{
  "init_std_down": 0.00658,
  "train_tokens": 315100000,
  "dataset": "wikipedia_en"
}
Each number is 128 + 32 x the weight over its row's rms, rounded and kept within 0 to 255. Layers, rows and columns count from 0. Numbers have three digits each. The size before them is the row's rms in percent of the matrix's.

# layer 3 MLP up, 768x192, rms 0.0628, rows 632-738, columns 128-191
108:073109159108111112145119114155141172138076163130093128154131113079103113198090157139076153098133217137167149091130141126158048144107185134140128068098144056205157144107071130135087109106119114
109:143085110188142179105135154086103172083113164116129158194125133121133099161088135145117157142135118103091085137166128139108134107189121131129133114150104160160139117200141092136132097155103155
089:144125155091127068177097147122098072083147084112146169162140132106124107103052104112097200134116161146108170144156083131145059157135146140177126130118125117072099113130092107114095086128136149
086:107088155092144137164118149161130131073160121135137107145159093161132118137092102117159134146121173137136098146145096114104133092119147098094152144133151166095150136133106109146131104112122172
103:114093108111132159188176079075131124143154061069137088138107101025094158151132163101102219149128120153123123139149133147166115148117068101139103145103138140112163135127113150171096100158153141
092:121083148167130079145120121121095074123073089177162083124174186136114131107112172115076064134144167087123150129147100144143127066116147061157110110163142113097155083118196107107179100079145180
118:151136097094090077165122100179113143121175156124144134207122121128081088119123146112162143129195150067131164140096075145083091090181066162104107132104125106114123134016138101138111101102173183
090:129138144157185127142148093201140125122155105117101177105130158105150072171145091083152180140144102066138067139120042203130079099104124084067225097098110100134117129115153145100124041152130146
096:116127147196036179123163114173101143166132124127189070070180098110148120149160106137153127123172152114145165099108107136152128130130081131114100117117110162152103130162133127074158112090183167
103:132118149134075139118118120120121131080109098126111161165154153141133112108063130168153136126102120158119171107096148166106117166147091156168073062161077100148065149140126128158068087185086162
100:148123112139127073137195149104075107119139145125091166123070125088131175035074123124108129157208184088119178088128082141108129088160117143103161097098117164145144088086132099145085127122220094
126:100084079137137165124164167132096202082106122118157126176114146061049126119140144076128110164150115119111129124128136159079086106078093135162110119113082187132182182116137103094166109089154143
114:122153073164092113134147165098124122165131168158089160166183093129076149153126129154130140128140122064104119105163113143095119100159051196142167118154042092130148155146135115182132158114128131
091:116151190139126117138161127110139102114110092148104157087098136054107151186147117114113152148149144093173170103144117061097114140065140097105135103112112154138070182118086104032095105178182147
085:110075178186103183104145109140078085164165193167042068151154120115147122105088140109158165149107161125107167056124119106124138097143058127130161111127124101100138087155133114118143135162116135
100:157152134088126143088130099158094160086125125182088113152128118123150113121097112082142130133103131102121130061100066066124079109151096142115165069140117140128120140107111180080139081135103088
098:168100174159128168161160140181088081098166143139123120124136113078108075161083035153142070097164118105121114102121152118145075136089156155107172149146147202089101082103101183171096135196130103
102:135096103170155101136173136130094172150102086137220105148160112071121127113170145158159085126173054159169129162140121156139137102107100074164118177143097075139117050079145096131174081160221144
099:137105107146108139153088151110149193166112097056099129133193144094174065149043131155196134128131096070108116179149137149132123085129130106127186157179116147148113172122155048097143126088168129
089:154125131103171169127104121161119170159106146153162066150137140100132180111129069078075128132172140120121157115155158116076108126177100125099111075108068146185115137138115142120126157120166085
100:160153072071112187101114113138139098118122089093121171120102125128108074105163151173157077047171118089098163098148131112186152081082125115138127095166082111092118123083103111102162187117136091
092:100150155160149139128154061152118086145125131152159145106173161082162178096141147118111104083171185092103135180155097221107160109107110143107135110145174165149100101119160096104128031123126075
087:178172130158168190116169110127108072166095099144075120102145162104094167186070145143086203163136132138122125105169112117113141062196193122074061109125103142132136155135145157130186169159181121
096:160153145164114119139093068086161160164081101145110152110128116115105173115129098164141112081134140079128123104095064140105138089059116116107152170103118165106126114158086167142153085160121115
094:127157119164197153030144131150111098194124122014094109146125137075146156115151124133138173138196138083137118154121098077069167064111180175120168126160135074144116076126177149105146160086101114
098:152144142131185074155167094180126151120100079067175122143090157079114104095190133109080154120111098132124119104081089104114097098185131121135146138103084100154136099121102137130140117145149135
094:112118196158133111131146091145097107074208130143135143107160127142160140136094064154070066130150135124114155172147070085127124040060119142080141122179116145134113112134158083049090096127144123
105:085149170078071160144072130197115130114132132115181112130134175073100112104071192123103111149159167108092054094160147124072181129148109122084197079159167108129172161107191088138121107114125168
094:122101187128081080110140138127167149150124114075160094221108097103130104134108141115063144157110120075146095147117125133098131067162162131128111147165103088102154106057071135128116144121114101
111:086131159112143077151105140127116115109133068160130152115139175095058164083136075112195079138162160145126103136176063137109146089109117164215114149106115119107115112136206114129126162150136113
094:113134158116163130213158121171128145107158152072121119126112051139096205202157150110169093125114099116080117123108080181132139118153141142095164141185118144097142169117104130104198091121112198
102:156093140128102112116125136135155072151106108133122162115145123110145152117146183153199079146104165176136141184101082158120146176160097054192130105089074095161115068145156167097103146164125159
132:106153149139111169181158152109113098109080144075123167185167148102033114124135136095145117103160113112093122123147112122128143128127131072204177129100080111121115093167076137112119131141148087
097:118118138180062168148132172160131145053159093143192151179133168102148048117157112165052182079164199136155110106134127208104104114102142213105132160120109128131095105121156129138139079078184121
105:128123114077121077097051181143114101090161117161156113076161121109091170075190121111196109071131232128114114101128098124058131143104077146158170137137095110159093085138193156121104125122172115
096:072123101175106119135121148095134092086173114129133090085214173133156141142168118106139127140120190096115118067147144157169113146149076117126114127114115163125110112126171134090139106124169060
101:160141072100119157167146104165130191090146112082132137138132160133152092156129122138149215147223139104084130103102128158089135080147196080119124109102146139141158104147115124119183164065133064
084:142167133151095103145128115116104122077123089131195139171141114113108114048136163118111193139146127113121101116144135140146199099080155163155140132170123119106120129134175115120125091108135160
099:080129182126092144119090106135094119134087116131109125106109128156123176129146111153170095090101136123170119116123081214160097128111128133135085103095090122130144118122131162114082079100103209
096:141168102159135154146125142130141166079167123111096154155092133076160097149124111142150138091122174137112164097111136147083094111172084093071103114091112141145138169089087103145140081159128125
104:121100196199095138143173135106138115151134113152137182124059150112108123128136147112172120132097113126110102159156107112129124169195091074187073162117129101099135147188179114110139077190120183
102:130101133119099163149202145155075169113109102127088065132192081118056167124141150162085137141127068127105137134116175154085140115139094142107086142162129150169102140127090114079143101164127238
109:172117161138127133118110100147130106113147129128113172106153121116124125130175104163112169093118127132097123147131092111118139156105111003196155142148077068155175083113115126136169161197119176
112:126188126138099128108124106155107121101176068132088106124099182101098116138175113116121110095149174165106133137125093105089127150080133107250090125123110094133121126098199140124195154162108111
080:174121079093141136113142133126104109079108137099114121146171155161107153095104059160143104070167128144134105150091163131103137116164101137136090137145093173083059090119150154130138145132101147
101:107132098178102143054157206158163140192136185097075159171158165087166071105108188166097215131160131084129166105110152104116055103152107089111103095144079152120148124096120168108154140149117165
103:128155111168139142172178133195126150109162143129206133057094159125119146142152171089147128128193103091110145143129164146098133112140192106088108113100159158155157134120119109035157046090106182
121:100131077131098119147168135206116131147157155077140133135148129101103068156094140078105176107197152120143165128101104176106079103152081160138154135130100130136131142054081134139115099088155104
105:085187147130114143135123075087113150105098123091120135121159170085166146124097113206132180086130114113133140101093096072161077176123092096138087109132131142167094156120066120152115150141121069
126:102110101160109135123144156126056118101091095098143135115163140117106155107147188132160185087183102151090132094183101178093112088154050155169127170147094124146198134104148130037113092109123124
104:101124126148182085154227125135150162099059121158151143170120130076116161067141138110174131115148147117146147137139086089100137104125164111111151152134158156169167133093208209098107077119176089
122:140110128140115126122165135166057148097128098098150123158132104057066095125118125077144145116166134115083112111184082135080067075131101141205136082130094145122188105054115130089162098133167123
080:160135119139136154153095098120116118183125164042153164185152136124175121128145112140165143152111134096120141085092145151129066123064178142108211107108112072131130112119092179159141146135130159
100:142182102137120127150143141137123159103101143181082083139172200106131133144102101109103171129086126108137171102114118138194122136147161136107093125140126085154129116146188100170099145127139180
118:134142109161093161102166127164059162092119118091151124191159135065075138129114162105141140112159154119094082133143075149111076067130100133160128098122104129107153080050132135118166094124152121
090:151104137108160099157106118161107086137131085144125138194141125098115199114081149113075097160158147193125170150110127155139148128132099070131149152123094118104126095163050166125114172144156122
099:131123122116118125156110103123103109139161078127142158129146134105120168149116130091121160117152157110128099132148076186112113116039130116213147100138132105129055106122197105162145162161167189
093:075132080185137109108125155089111080142072129108139179150125064082097197129127186090153129114162166168156108162113167095113153103098147144126128118060153106089068072141144107166132103106142095
102:101160163125162089125163128119086121151093101132188067109217076129175112092088179129132147115032165137113119200090163169126127116075154088130110097120144119141194174152061125113093075122195123
105:137139183132135124164154113138120129064115111113156181135064184176134111153130155120111152136188158075107112166175117067141171122145147116086150109147106153110162073152137144085156071118150201
089:134130163140101185113150133106145087131124094112164168133122136119074087151091087158124143141163110083052124171102135114102150093133105181164125193189150130126184115055112148143188162095170150
113:127137139099148185123173147112095117114116136140134130133132143115128089180102133111173147082069115049108163162126109157090161149106091156133207100141092173134144097095074128119188145148143163
094:108109101118173161111152130107130119132118188178031145102134129106151152133116109138102105133097134087086129156136096073097107096173134130113064136088151165147162076096111123129063133207118151
103:148086139104158231153140100144124082157184176139153146123157127092162112062112109121128144113094132048145064122073131140109081132083119118129181080126097116125095111182120106187118084178129064
100:121105116101165163158083114125099165111131162119093091158171179108112161086172085179088093099080099129115126147130156144106075116117122092067091118105134135175094128151130121115112134113141190
100:139157125116178156131126061127118154137163105121095124174168133136125157118185175100116131083085073068101121127109153166129150067149159129101102125176128088113183115075132119097164148116119097
099:155097136088131071173107128162146120086133102066142139145147203108085168083148101101099148175145111087150046089100112151059107121101103099120123114093135120170150124098128060114185124152162176
096:174142165171141127137149178080093110139142097140115167216105146135151088255148171104123171122097109057111199120164086177077174098115133157102150113132103132155174104113132166146101166158160086
089:136187123129120101111155100186139151132060177180152145187146155123148176203137099138068186105116070078134176112133145112152076115136148076089128135117115084123144133153099132102111133110122073
098:120141157160159096149137111171164146053166112096148161153146164069123140158094103107143190067217155112137130111142144144058146091167147096133066081107107110117117119083164191073111123112127117
086:128103076107130188107156146144079119127141153177115142138105101099110112049103150084116125167133081205113189159098152108143048140124110133107125126102027148143152127126095115137130146158093181
133:124115067135118131110142131139136168136065102111163115131113152095085104127133207063184176093154143124115132114145107145100123140153136115129128122136055114107177145110122154057197098107144146
103:147146140132114118193188114144154076113148148058154141135163093104143170140132204156147168156126170115109132153169071191153155096113046115129108153147170117171147127120090195066146187161139183
096:123074113108112100120102119138148094043159114070154110117107140139087154140113116154132144109069156122110134206157124107089157085119102172145058130151094097122156145129132125121141103088228125
089:080128196121100128125165124148146168101104122123077135131214144097117111096190116105098100102073079133183082119108123110149138052139141103125161086174152145131141164127066171083132117153137120
104:112124093095174083092192121104128145146154137103114154171148107098114123130151216092109113107162188091120105117171069118115174077105106128119153122156130094163089152140134165129180152064111129
083:093160113155109177099152113149132132107117081151127113140172103094177080109088110132193115150108164121068101160126122098186104119102212116137175104109132138108168167104108172148116128100194157
081:163156155129149159129121109131134098143165124152129103117121167108127168166154117149141162108211089072078175133081144219122130109098159117126065103205124127143122079141220146104101096142133155
083:143158129089125168066171112096140121078085103152152195153157092150107135115134163099129151149082099146106097134099158137107118125098153122112085160076142095138137070172142155144114159139163135
106:104129114115094122154173166129126105160116126133104152147130077101076119189140202123079171140147140147144060100151115144151109084145041142132143098158141154183105121161123133109097058139189114
092:181110151195120106149163170100114104129156147122099089106119137092143190075072165109117120191123115077143156152173046104148078070115125116139133142129131208106106103134194143153143132104152140
100:128135130151064132150096095144117167183089183129077131145162160119153128114119085182092154114144096100077103090172083139143172079170150117137134179162163108116176158089092205125108098212120085
100:207144080132103126095105142106097189073083160061095110134144115129107149079138106085113137097157160134101112118167105094074138171080110113121173111130139097155113140125073169103089110172108131
116:099193104103132164132117165144072147076143151106159169158119143129074137131085111099095119147141104158039068178137131144123089147152154122127139127189099147131143131092125115081144122148079118
105:135165065134082164071190163167100124105105132084090067064168099118111130189085145159073127085134164150176146123111107123149102098101108132141116117157110115184116097119140119159212097133130157
101:150156149206070125131143000111110115111159094108103087130183134070178136132145133169058120145094101049169122132134156118141121153138088146137127097123109127108074119142093152134094124140149162
091:123108103149149121143219111150101127150136115173112108119079071112161078151100088085113112138137133139132160085136109108116170095114150116090142133069138125144126112116082094185094109207104149
105:166190151122148116129100136165120150148152108130169121127179160113128069128118149124169085126131129127112171144146113110139053031124109125132149115102138176190132132169135147109115191119129153
105:167132130107098152093105164128141117081141131150109119139092166117141179161139131104097130105056165152088136145131117105102168086144109092180179155184110071108117161139136153103153076154146189
097:139159114185199094077101150145104174116123176165092096168116149136142135117157140156120163179068114085137156152138098075095122117140149122134091163128102151139181130118157223187099153107141059
115:127132120153114139112160132164059147093113101113141118191149110064075130131106143093167160109156162115096111106160063140099067079138099090171115082102091129144160106067119133107163121116164137
093:112164121112179128096162142149162131052144129159159142098127133087095146177128123158163164108103150127160183121107084154123121139132061125123118118079109130117137123137167138024133153090120132
119:155165163093151138144185186177102113128092120097096178165123090131107112130084167113158151098110137119143131119162021105163138090153147119175137164121057093128113126147134191106126068146134170
100:084098114113098174140098088118058204135155143088064097132149082126099114145085101150166101122159148060181179168129164159107153117064099153098079082122113072142148098098108205127140098138089186
114:110152173150159089114143134163155086092145077140119165157117104118097083106111077107162118110130152131110090097115137139162129098083143111115129110094119136093127130123154146197138052163189153
099:128155120135138090110159128132139165127116165134083079094061120135097148095181056189144129121098155090145158132133105108072141074084160144107061147086112127095110109087127135090147149119087094
072:152105176157088152135171100134146125095185063152129141130092174149095120121156134105141126133135128113129147122091136133100110108082180111098113071124123164159122120101165112094122069156099157
090:101154071146145092134158083184148134144087093148160141112136158112153114152091146149124109100109094104115177156141119092169115133116113097163145144117149145176147140092139158091124152164127065
085:162109124176111170100167106104128127125188109110111081200125216053103098117129138090192119055076149129148123133172115155083144141125154164112171138027132173114175136066131113153111099137123114
089:099135089135112106136143119116140121102079050141087190124144121125114158103130061103074069081131135110152110127136107136134130075145069162156134142100132088106142109138169129134132149052161107
096:127097121159161164135156115195123119107176170108134140134048116094125077173149147123081139162115156108101098124092045107061167145098176180121128131144112167096158148051108165090147073107163142
115:117136160129143080097149125116128089124126079094110068115107136096146114071154120096140168057088126091119155100088141120136130098087089111118111144121129087124189153170098123145191149133170157
101:134126126129159129120121155192074154084162112160118144164104149104123088201064163122109162092121147126162182154109090191105159158141076178122149134141115071131149162133141137075104128125130159
153:116113080151085162121131143150030132083139098118113149145101108083111159134161154147144205080152163162115150129112102183100066104170105131171124119156090158121165106045153119097177145143104178
093:110140118203134094145184095164102099093147070169118138137078162128123100131098189099150156110086135079128149151096126057121103121129091122093106113170170109135156127082151121081072055129151154
074:114124154127112165145105123134098142113145123069113085106066109149158120113097126135113158172177128086191087183130147093065103080129091127114089081099127165184126120134127138077152131158192142
106:117122171138077146130170121144118043091141122130110138163108118101076146129122101125121184081182109089098120107090112179073128095136087146132121153142176129081141078047178140096117165132151115
# layer 3 MLP down (transposed), 768x192, rms 0.0446, rows 632-738, columns 128-191
098:162140100144120161098169128109095069147150114091132114120116129157141132044149111157185106142116107120118097163122112115080206104169073136129149184150106182103100117125192138131146120159169144
098:130115199082127108156146096172144115136139076137115109065131117101107153088180142111117138096119099105179203142081104097061126088091126118164132125124178098097114138082120138122109169086161085
094:139128106152130185084150121110151172150099183159107099125124117162117140140226169125162074136125112090117105095111189113077200108118108149092127111142130145169179160114180147149137152115137108
075:123176114148094128100112110103126104181108121104129125126105177086124129107175151134055096102154098130123149101131176161160132155132111145199103115131130091166115118146169156111116136130120092
107:115181125137128083067086149168116125106111185165144169149164160211193097144110086162135043084182146078115131138121115123062149106122167157125144103115094133171105101111129106103187133099115118
097:137166107073134180085125157130203172125169157109098159100097055125158138170128096139185203116078104161124120113107131120111155178128129199143140159084087149159112156150066137151098145173097083
130:109121169158191160096140156085126112121084115145147145093113129118138136133125112145112139131065112179095095084139155135171142158063168073148140123182135146129133135242128161090142167136085102
090:110127103092060118139114178073138109166117124115159082130119098133119164097096175177101082114122183170106208109132215073122153141170148131255069149162150144156123125127109146130128226103146160
098:159116098086210095137108120064133119081124133108071178200105160135090110095107143127127132109077121163113108158175152107086118100122141103136148156155145107115161140082125150152118130164070096
113:135155118130141133132123099100163122167180156126140095104117100113119129141189099106107134101176146101119088154169129111146158103123137074036123178095168133122183096106131122105202157091159090
094:122123150139135185143081105163193149125074086120140078155146135166108082212216122126149163093090069142125095132147161135134131157094125113135092130133128117102099159179129127091130126132040156
107:087149045133175174122165060097147153110143119152131105121082139082087150080148161099149128134105138151124150084139121091141110183110173157255089100133130141132138116073114082144127099043113178
116:117132149126160155090126098176136137155129059081186089112077157164144154095117133111129133131112127162155117131100131112158135150108194111106106124106187149121111095117158124075102124134078124
099:130101094133128137119111116119087129157156167080142130175167139209116116061117134154151108083115107168082090148110161181152151109190125132152104148134140102110161097125195134232172133097080131
082:154186088081183082114129158121193165085092053105177179096100111131126146158161119140087076112157078111152114207136116144141088158118192145172105135146128140147111165082122160120113114132124138
096:132125150161154102169090148090160105179135133079147136127094124102109137174157127146114117119165127139154142187153139194136167191114154098146103139132147113115161118148140088190138139123167195
094:105143137093121105084113096097150175145092081136121103152122145166134133093160231098123209175104132116131146147140080117119168125161085123224068079112108053167182167150142098061133150058134150
125:109137133077112140114105115121144069099149158131052164105103135191122136148085105080113193091094216084080146106129115113118109142146145166084140095111151197134136171185083140140073166075034119
112:095138161125151134093149089174114058097160153197148136134069110185077196093208131101061113125133165175118127069123118105127122157121110148122090072110136110117170071127096215155126123156116116
081:114105106156084095129155111094143103080125135137083155122134127152124077150146169155201137112089122143139134125111092144188135108085166121194158156130154108088132130110156111136149101138089160
103:084107190158174099153186140126118133152158175181155106156166120129122200142090115108096194155094129166163126180093129136071071165166121143177110142103176171127176149183157151150104065132143148
084:146085108116116127143119188097127149115102139085110104170099089146073098200125100129149149167096047136100135084090135044127092117119133113165132127136079109159175138125107130126120222133137173
080:061097132117089083170088149130120170099168185105182127152140066146142093057188121110198076087133108095139157160093125144150093170064073159221202142149155112135126087100101100092082082117063126
096:096119112104152126147132163178093100100138168100152124166156172110114107130134150092113151126132117166124103136158173124170114139178146140222112106147132107143134121113151084135114139110133144
085:111099127104065119240111158091149156088120119207136130133110130161121104133120124130132099125042121177119115106168129152160080180178088090175095139096102152124146178104081101136109111172168145
097:088132123163062156098109135082104110121144172189062129114136087187132169158083127170154116121150154124147156130172173141107153147063126123136106128160154149112097181126151105140103144120106122
101:159118064113113125115107140112159141178078091105137111125098137080068114131154175103180206132112134113166102113116179143105124218220138112210083145074135090124169135104088166227167164115130131
111:149132106185182103087197124066124137132127111152082147134109080167140133149183082165157167115092081158152191149109096140191062116114127122209037166084089162117121100133063172081154143145147078
092:151150072113183180134130119158081138104132144186104143051117158144125131115160129144214129119163147155102167117150105114154115196085094109181114107071143166150140145188199114119158103133143145
127:141082126119109139149115147106148133126129195089114116138143079146182110184106189143071168088117088080180132133073131128140106160143150092037110125163158122144166117154065111100121108107160160
089:147119120158066139051115155072128112145110097178110143142138233094140055066084117129080156126160167121153134133165178073107126126091083135186100127065121131164114101111156122130071175122142053
095:117128142136120129162127138136108177096139148139139112168105083101116130147100058141070198106146074104114109106149175124152126119096163159103120145177179144089134166086103108133169107096134110
111:163108151123073116234183091122163103067137120123031114143130198172143108179097139154119081137116162090165109138077134169107154142135130141157105070131128109122104134152116160193165135147163130
089:147162116066174101118131085113135129215126157136102098111126112138115226157101135104189125176126069087093137147126113068137161135151112049176106071145125143124172119130115137144107163182087138
101:144137142181125193143172073089143132192128122085104158204085137118138084176064108176034150163129050109142107151136145121159142103132156107247124087115129129115153148136054078137158122142080133
097:165130162098122140122134112134123161167100140144132152152070106110127119131090139134125131130131062163172128178097115100054133087079170124203126116129143089116104149142114106145132118150081175
084:093099141143164111081155126088133062164116150179148088111131141121105162106150127112155077081060093137204149132132144106148131160120075153255114130142131127084144135086177130127088092140159192
074:119096123074182169109115128159141134168126143138071112105109131144137139192128074123176083124100146129127135129122112117085087166169122094230117108083124142141117122135078155172132152117122108
098:164140079108179122143189136133180137114157111112124134177134119063123094134116155109095171161140107092098119115126190050114162099135092143162164145166167154124137126130103110132166153147154082
101:126115145117113151125115128144074116180093133105145098122187119169102136126125140133134116142160084071125095164158128110139134139045176183204156129178137118113130128182153133133111167073138139
111:139137056066145121123091116158099137104148149104113103159194100090130126134104124130114162111163140108136134116100149131138140091076177151012178088147117146130130113064070157134113155086174113
107:116175157137178099105098104085155084130133130138142203129084170129183076141128103086204128106126165111145117129148082112171096117111164106179173156112099133075155110096126144181156148100128034
108:097149088116169118101153144139117084168097165119167118153110129106109125131087143119164123145132153111173133138150140121130138088173159242142112113119170193132108174126108122096079126062140081
114:119065113101151116180157150101149135143104169112179160139178120125190141087111133143136131134136085078162108141120129144178120092212140146061132119162176134129158117138089120119070077112155163
077:081122181169093129137086123105151143178136116157123122108093115081147081161169204104098175183098137111119134125147047122175127134060170115159175123086163097169209156122091068153099121112147116
102:143129166085167118177125052106073122058126096171148091079105097167062180152133077083157036128086148129146104143130071173129179127104162165189142144099173116157123127144124066159119146113119071
115:094110130103124100116065120069119095139101096137080112187187103103141090105087078177083137141089190174137101125144105136155115117106078145156120125165092102096123120114134130220152216182170055
135:131135149115136150107127148082112124101080108127139125150108111128142184104148127167136109144074134132115079104139154089143149115081169126125118124150164155117151108193179109105113161148107165
107:151103124119155121157125161149172110136138183155108129124126095164125165132163129056111076171132137139110115148159137165061187062133148123111178138108121137092159096127204123103154090126146174
106:119113125140106151094146118093086151163124095124185161106160111161096112115101168140139120099173100113085139078172146147118104075185073222218109145121121153140161119096084125096111080118102091
100:130135137120074163116053167133127109164183128122131134102138167154097076193122086163101147137119121137079111136105181180142109156159107114161105087083063121095068133157086027159154168151105130
103:156103124135116131131144142155051138126125072088166116137129088033088121135100118104141144109154138117085125118152083125102101062146092171255132100155112120138173124046100127078151102120188161
083:103131141116127126107171144135133129101134110213080098077086149097087119143124162111085131108129141162116114170161106100124171141214082127179066162158147185126134142160154081071135133161131096
112:147106150118118124144119114110123110149169131116151174110087049114150142129160139148154105151150131144091136129148105126072105095103068124196167135115130158125153141098047175055171115129132104
128:131125115144077159104146139166057151111117101068169122167147110036086153125113139119146158121148145121078104118142062139118100058131095140255124093155105129124161108049126118100170079124161146
092:126171108150105142110145147094152183111097184110133126060115150150152075131162090133173161101097123084145099100129123107137103119116135155164107105134148158162128150106206074140151078114098131
107:098129116142131136103129139125172135110090149132093106155117129151145100107116131130151110160130074137066123105101171104127127122207139142108107147115109127133211139113069142079122109078108082
087:155109157120115153167124111141150159108148161163106087083134227148145049113138089198129118139086120112108113107123083164159106170175109136187122108162090152160195150108146158090115164165081152
103:154093098120098183116135142130145130127137166097087192162061166111080142162167085079154129115219097105151141055150059105123131153204099135136143173149103152115061072122173161149172170140084138
107:101111077133156131094086154133147102180148126166111097147188107060112143102133109118169114115085119162147117110101171192140102142075138116242086116119125094143122167081127136168110160150137085
091:106132109116138067143114132141112164150127134120112097136133131140164171083175170089135093121117163184195127082163109144131104153114126082134117077066129134116071125210148119098061116139083108
111:117130126158094077123086093127153150161121095097133104118115101132102171064130141162083125150202169167156123119138147088150102066134137109117048143099164103150128168147191110105079092134137099
091:132131144155096116170088130142099132121137090061184101179131127148096110132122134100161169122147089133177113104116164171166127147060127126140163122132106096099099187174115136123188128047155138
111:102157134153081064099100134095112171106092094120084113156094152141106127178140135151136109121164127176110184154168114140147175094194151142173065164127136136134149143097148171046121160094155168
106:149131125142087126075163143141133098097123076127151154127079083136160109177077152076145157118186168117124131104118090097145163120136143157189127113165100109082181121070138143143161138147138054
097:124119094120073122101147177137112111153097163130161123107113137115136094155063074152129164126163170165144136137144101076098096153119122139198184121080148157178101119155107132134111103158117149
107:109130109184094176096142124079119135154131145173156114095117067126178086157104161141189108095109139164116188169153141114182140157149137132117119126144116139075089124159140202146066124119119068
096:110127068087125133112102077194164147134117121140136098047145101120091168012098077140158084130178176185141075123093185079198079137138125119189125149182139141098089155121139114099171108125085132
092:136074124131133141146110139076108108133171080066107101086117126150075079059127130100202092147138180175095110126147091124097170132139131158237110109148166172134120139080161125138110129179138180
094:112132103068111178131154157092086088192084135187127119098135106181125105125154143129124091189061118166090124167120129139174104159076092152133149152165163160139128153191095075166149125113155155
085:148145166161147102140132106123160127123114135050127129135160139165162161207150110184145107090118171054161095122169088158121185118136126110134140142140210114121099121142155157113118117096145089
102:131130079144043118140159099094211168132116132084169097085121129138129095127110146093121142107153107110134158085135121132121176117207097164205123146133108147121128122080076075102183110090161143
101:102114089153132123083073124113076179134102095182113134130117172173116087134141082126122106103120087132145131122101176074089121172146205172108183091089078138098134124105162085178153065070110070
102:123163141141158159155154142111122150214115112193113137146143120105151078099156147077137134147167102121130086049135131144158101184138138112110159112091140168119121127093155128177111154135034137
095:176117084153164136143106125112110092140172132129163123114044092139157161155078154173145155127184168134064176139146124156103105208116114146137101169070097093114111107122189068158148117090125131
080:151145131170076169168070138135169125088063110149142108121130128168145119153095036134185156164124062135137188130076156115118089162149147121086143105100136110113179123112108085077107112150147104
075:149094164100172081159102144101145119163136157097136145144069146144063179132185154115063160120115110152194131097135128163083140160173055125156059152130127131131110078151165086093123119150096090
076:088105096120106100132157128125121165130094134116141141136114099139111086107112152090107119143078184167154085128188099056132117144165099156216190154044155129103141170114026124136176144124137120
084:115084114164117074194084139155100133200166156099110060106117162094137111154142091136118114100153147122157176107162099128131132097176093147176160103155103144119121170048110114120123098123106145
099:151130118140128121113083064140145131088146125135143093100138172159162149076135055147171062136093130134116125135121129121087144204108180160122117121102100125081158154073158159157160203133019134
086:080131093071144138114101114171139131116094109144114177155151135164112061166162090129154147052124142175109086116095212146112163166140126139128143121107109037141152170121062127083136096117106129
106:116125116111203122086192156135135111050153079114138122132083127147101120152121153051153117130092148147174154173106153117107083172101086129105093060097095156133083113174145037127137137083140165
109:066132182137113131173153115137139101188157117182147129142111119132131129206132146129167141135106097108187148122120134159185122083201108168100083105140113143111178141142151078135181136088162155
101:133106187102096130138160135106182099150109105161129104130100125102112138132132131158119136104125160076205145117096103111120163085109078166206091140063125154121087130119123195143124122110183131
118:122100157157162097172073093110093148159154139150150175201140174140135099070184109132170109157117120096065069129147142112100141115161145136106144127094146142074159125118116116092038165123152100
115:119094140054206157112118238146156104134094156145154172140087145182066126138136107079177142125137161207084102121130093132101136076102142116141133149113142119134165114115175107127145111127111094
094:148125132140132162077049119105155136101132148083133130144147188139076155110152161187132146113135114098130122186117139148127057154127106121203144128192106126112144151130169167064128120079146123
111:092062084143082136105144123083102107079099155133074128108090109123114177147138111132081181122130120104133105123127147143091190217122160121157106146158100108062126135096121113143151089161155108
085:128153158122192080166122095085125160151125168139158129113172096128126101084128131177130062108162114118161156140143150138149114160136149177111099071096150137194111073107122112148149128078144088
091:116100145069054110184135119117162117149148071102130142091150099101142110130121107114156094064155182139130098101139146172155142145108128156147180101100147114133069148106101028077155098153123194
125:140125126151086131134149128155056141113118092101154111152149089033084140141102126125151161118144154108096130108127051129110098071130100127255115103131099125137163113046107136093154124122177164
100:109102126140039089159112113085098117208113139090111122153130102141153093096117104085124103143166119124099086146145167108128141111116214125179126113174143138138106115106087129237124104138138138
075:176082084139132112095119106098142078089125161132065120174101208047127153137106105138117136179122146147140157164098152108109134152116154145254141096138151099169107086162101156207130131104098100
107:157176154136166089097172139130193051151125093156163156124086172118131150136190142088097143125092093177072079091144082094130114115175166092172185176163140175114119143152152048144129163121142085
107:143125108116111200104137109090118173167126160115145110130153131142178194146170185144104173141136166108158177134142059104091126129172070126164139143149116082131147146127124092056124209126124128
114:145092115121117159173106141115110118114109102133190177146198132120150131142070183074112140122152117172104120130122134144162109173164121081131166095185159168164159145167111091158109109107178150
064:111138098086162102134093142140116144182094173105148116120152069104145143126117119142104150137154124141121114139176114132150137130177119144247139182107144123107139131176105175150166173095161112
092:142096185135094146108102175065104121122164186124094121152145095122090143117176119111146147151117168163127120102135125166065134112138124142109115116127104112105109126152099105151147101109134181
087:096124115097152070156117141159119139128070131167118160065130039222147169147132114171031127194149102120094143115116119109140103102130121082176101092213137099134093105183116141106145143128149151
086:146108145119125155113119149130147145143164196128153079125139165122156091132118198149184185146135119150109135111116142134117133188109194090113116105120100165141135151094089106135124123229121148
097:100151126118124103140110108101123125166084045154117111155198168142135159076101107132202142092134132127176137139176200166193080098124108085166118101118145067152086090176164097159100190159097133
138:128118098155110174170114116115121167119145188159136188151148106156106127168142149158110087172168140172132078138160135169091139138177152143087131114133108169131060081069163126125079130131086109
100:137126120125084133121128117041191113158107150107144126110179117139148177041179090132164117148097146140140075129178164075121099100121173067114095111090155186122107097124116134160133131125117128
121:109109114145092183096129137164067104115137102086190148057119081156094121129114142149164139096144100096087151043129121143116096094153118146244131120135083189097184134091109155120134126133078120
097:146120166043116145129078140100150140145117193079133145112156081104127156128186090159095101149152144181147104080159164184144140101143174188228150133072092167138070137137142151159186174136122106
068:115135090121152083112148130137146114134115129201151146156177143090114153128168127117149088106078139162062165091141085173182118175106168123156155177158108092070122147108104124174116107073056113
102:150145095122187128124124098119129180160109088096160120106140126154160107125140164141131044155085125127144115151153138091196110129122173126128129109102080114166163162179109125159124077124108139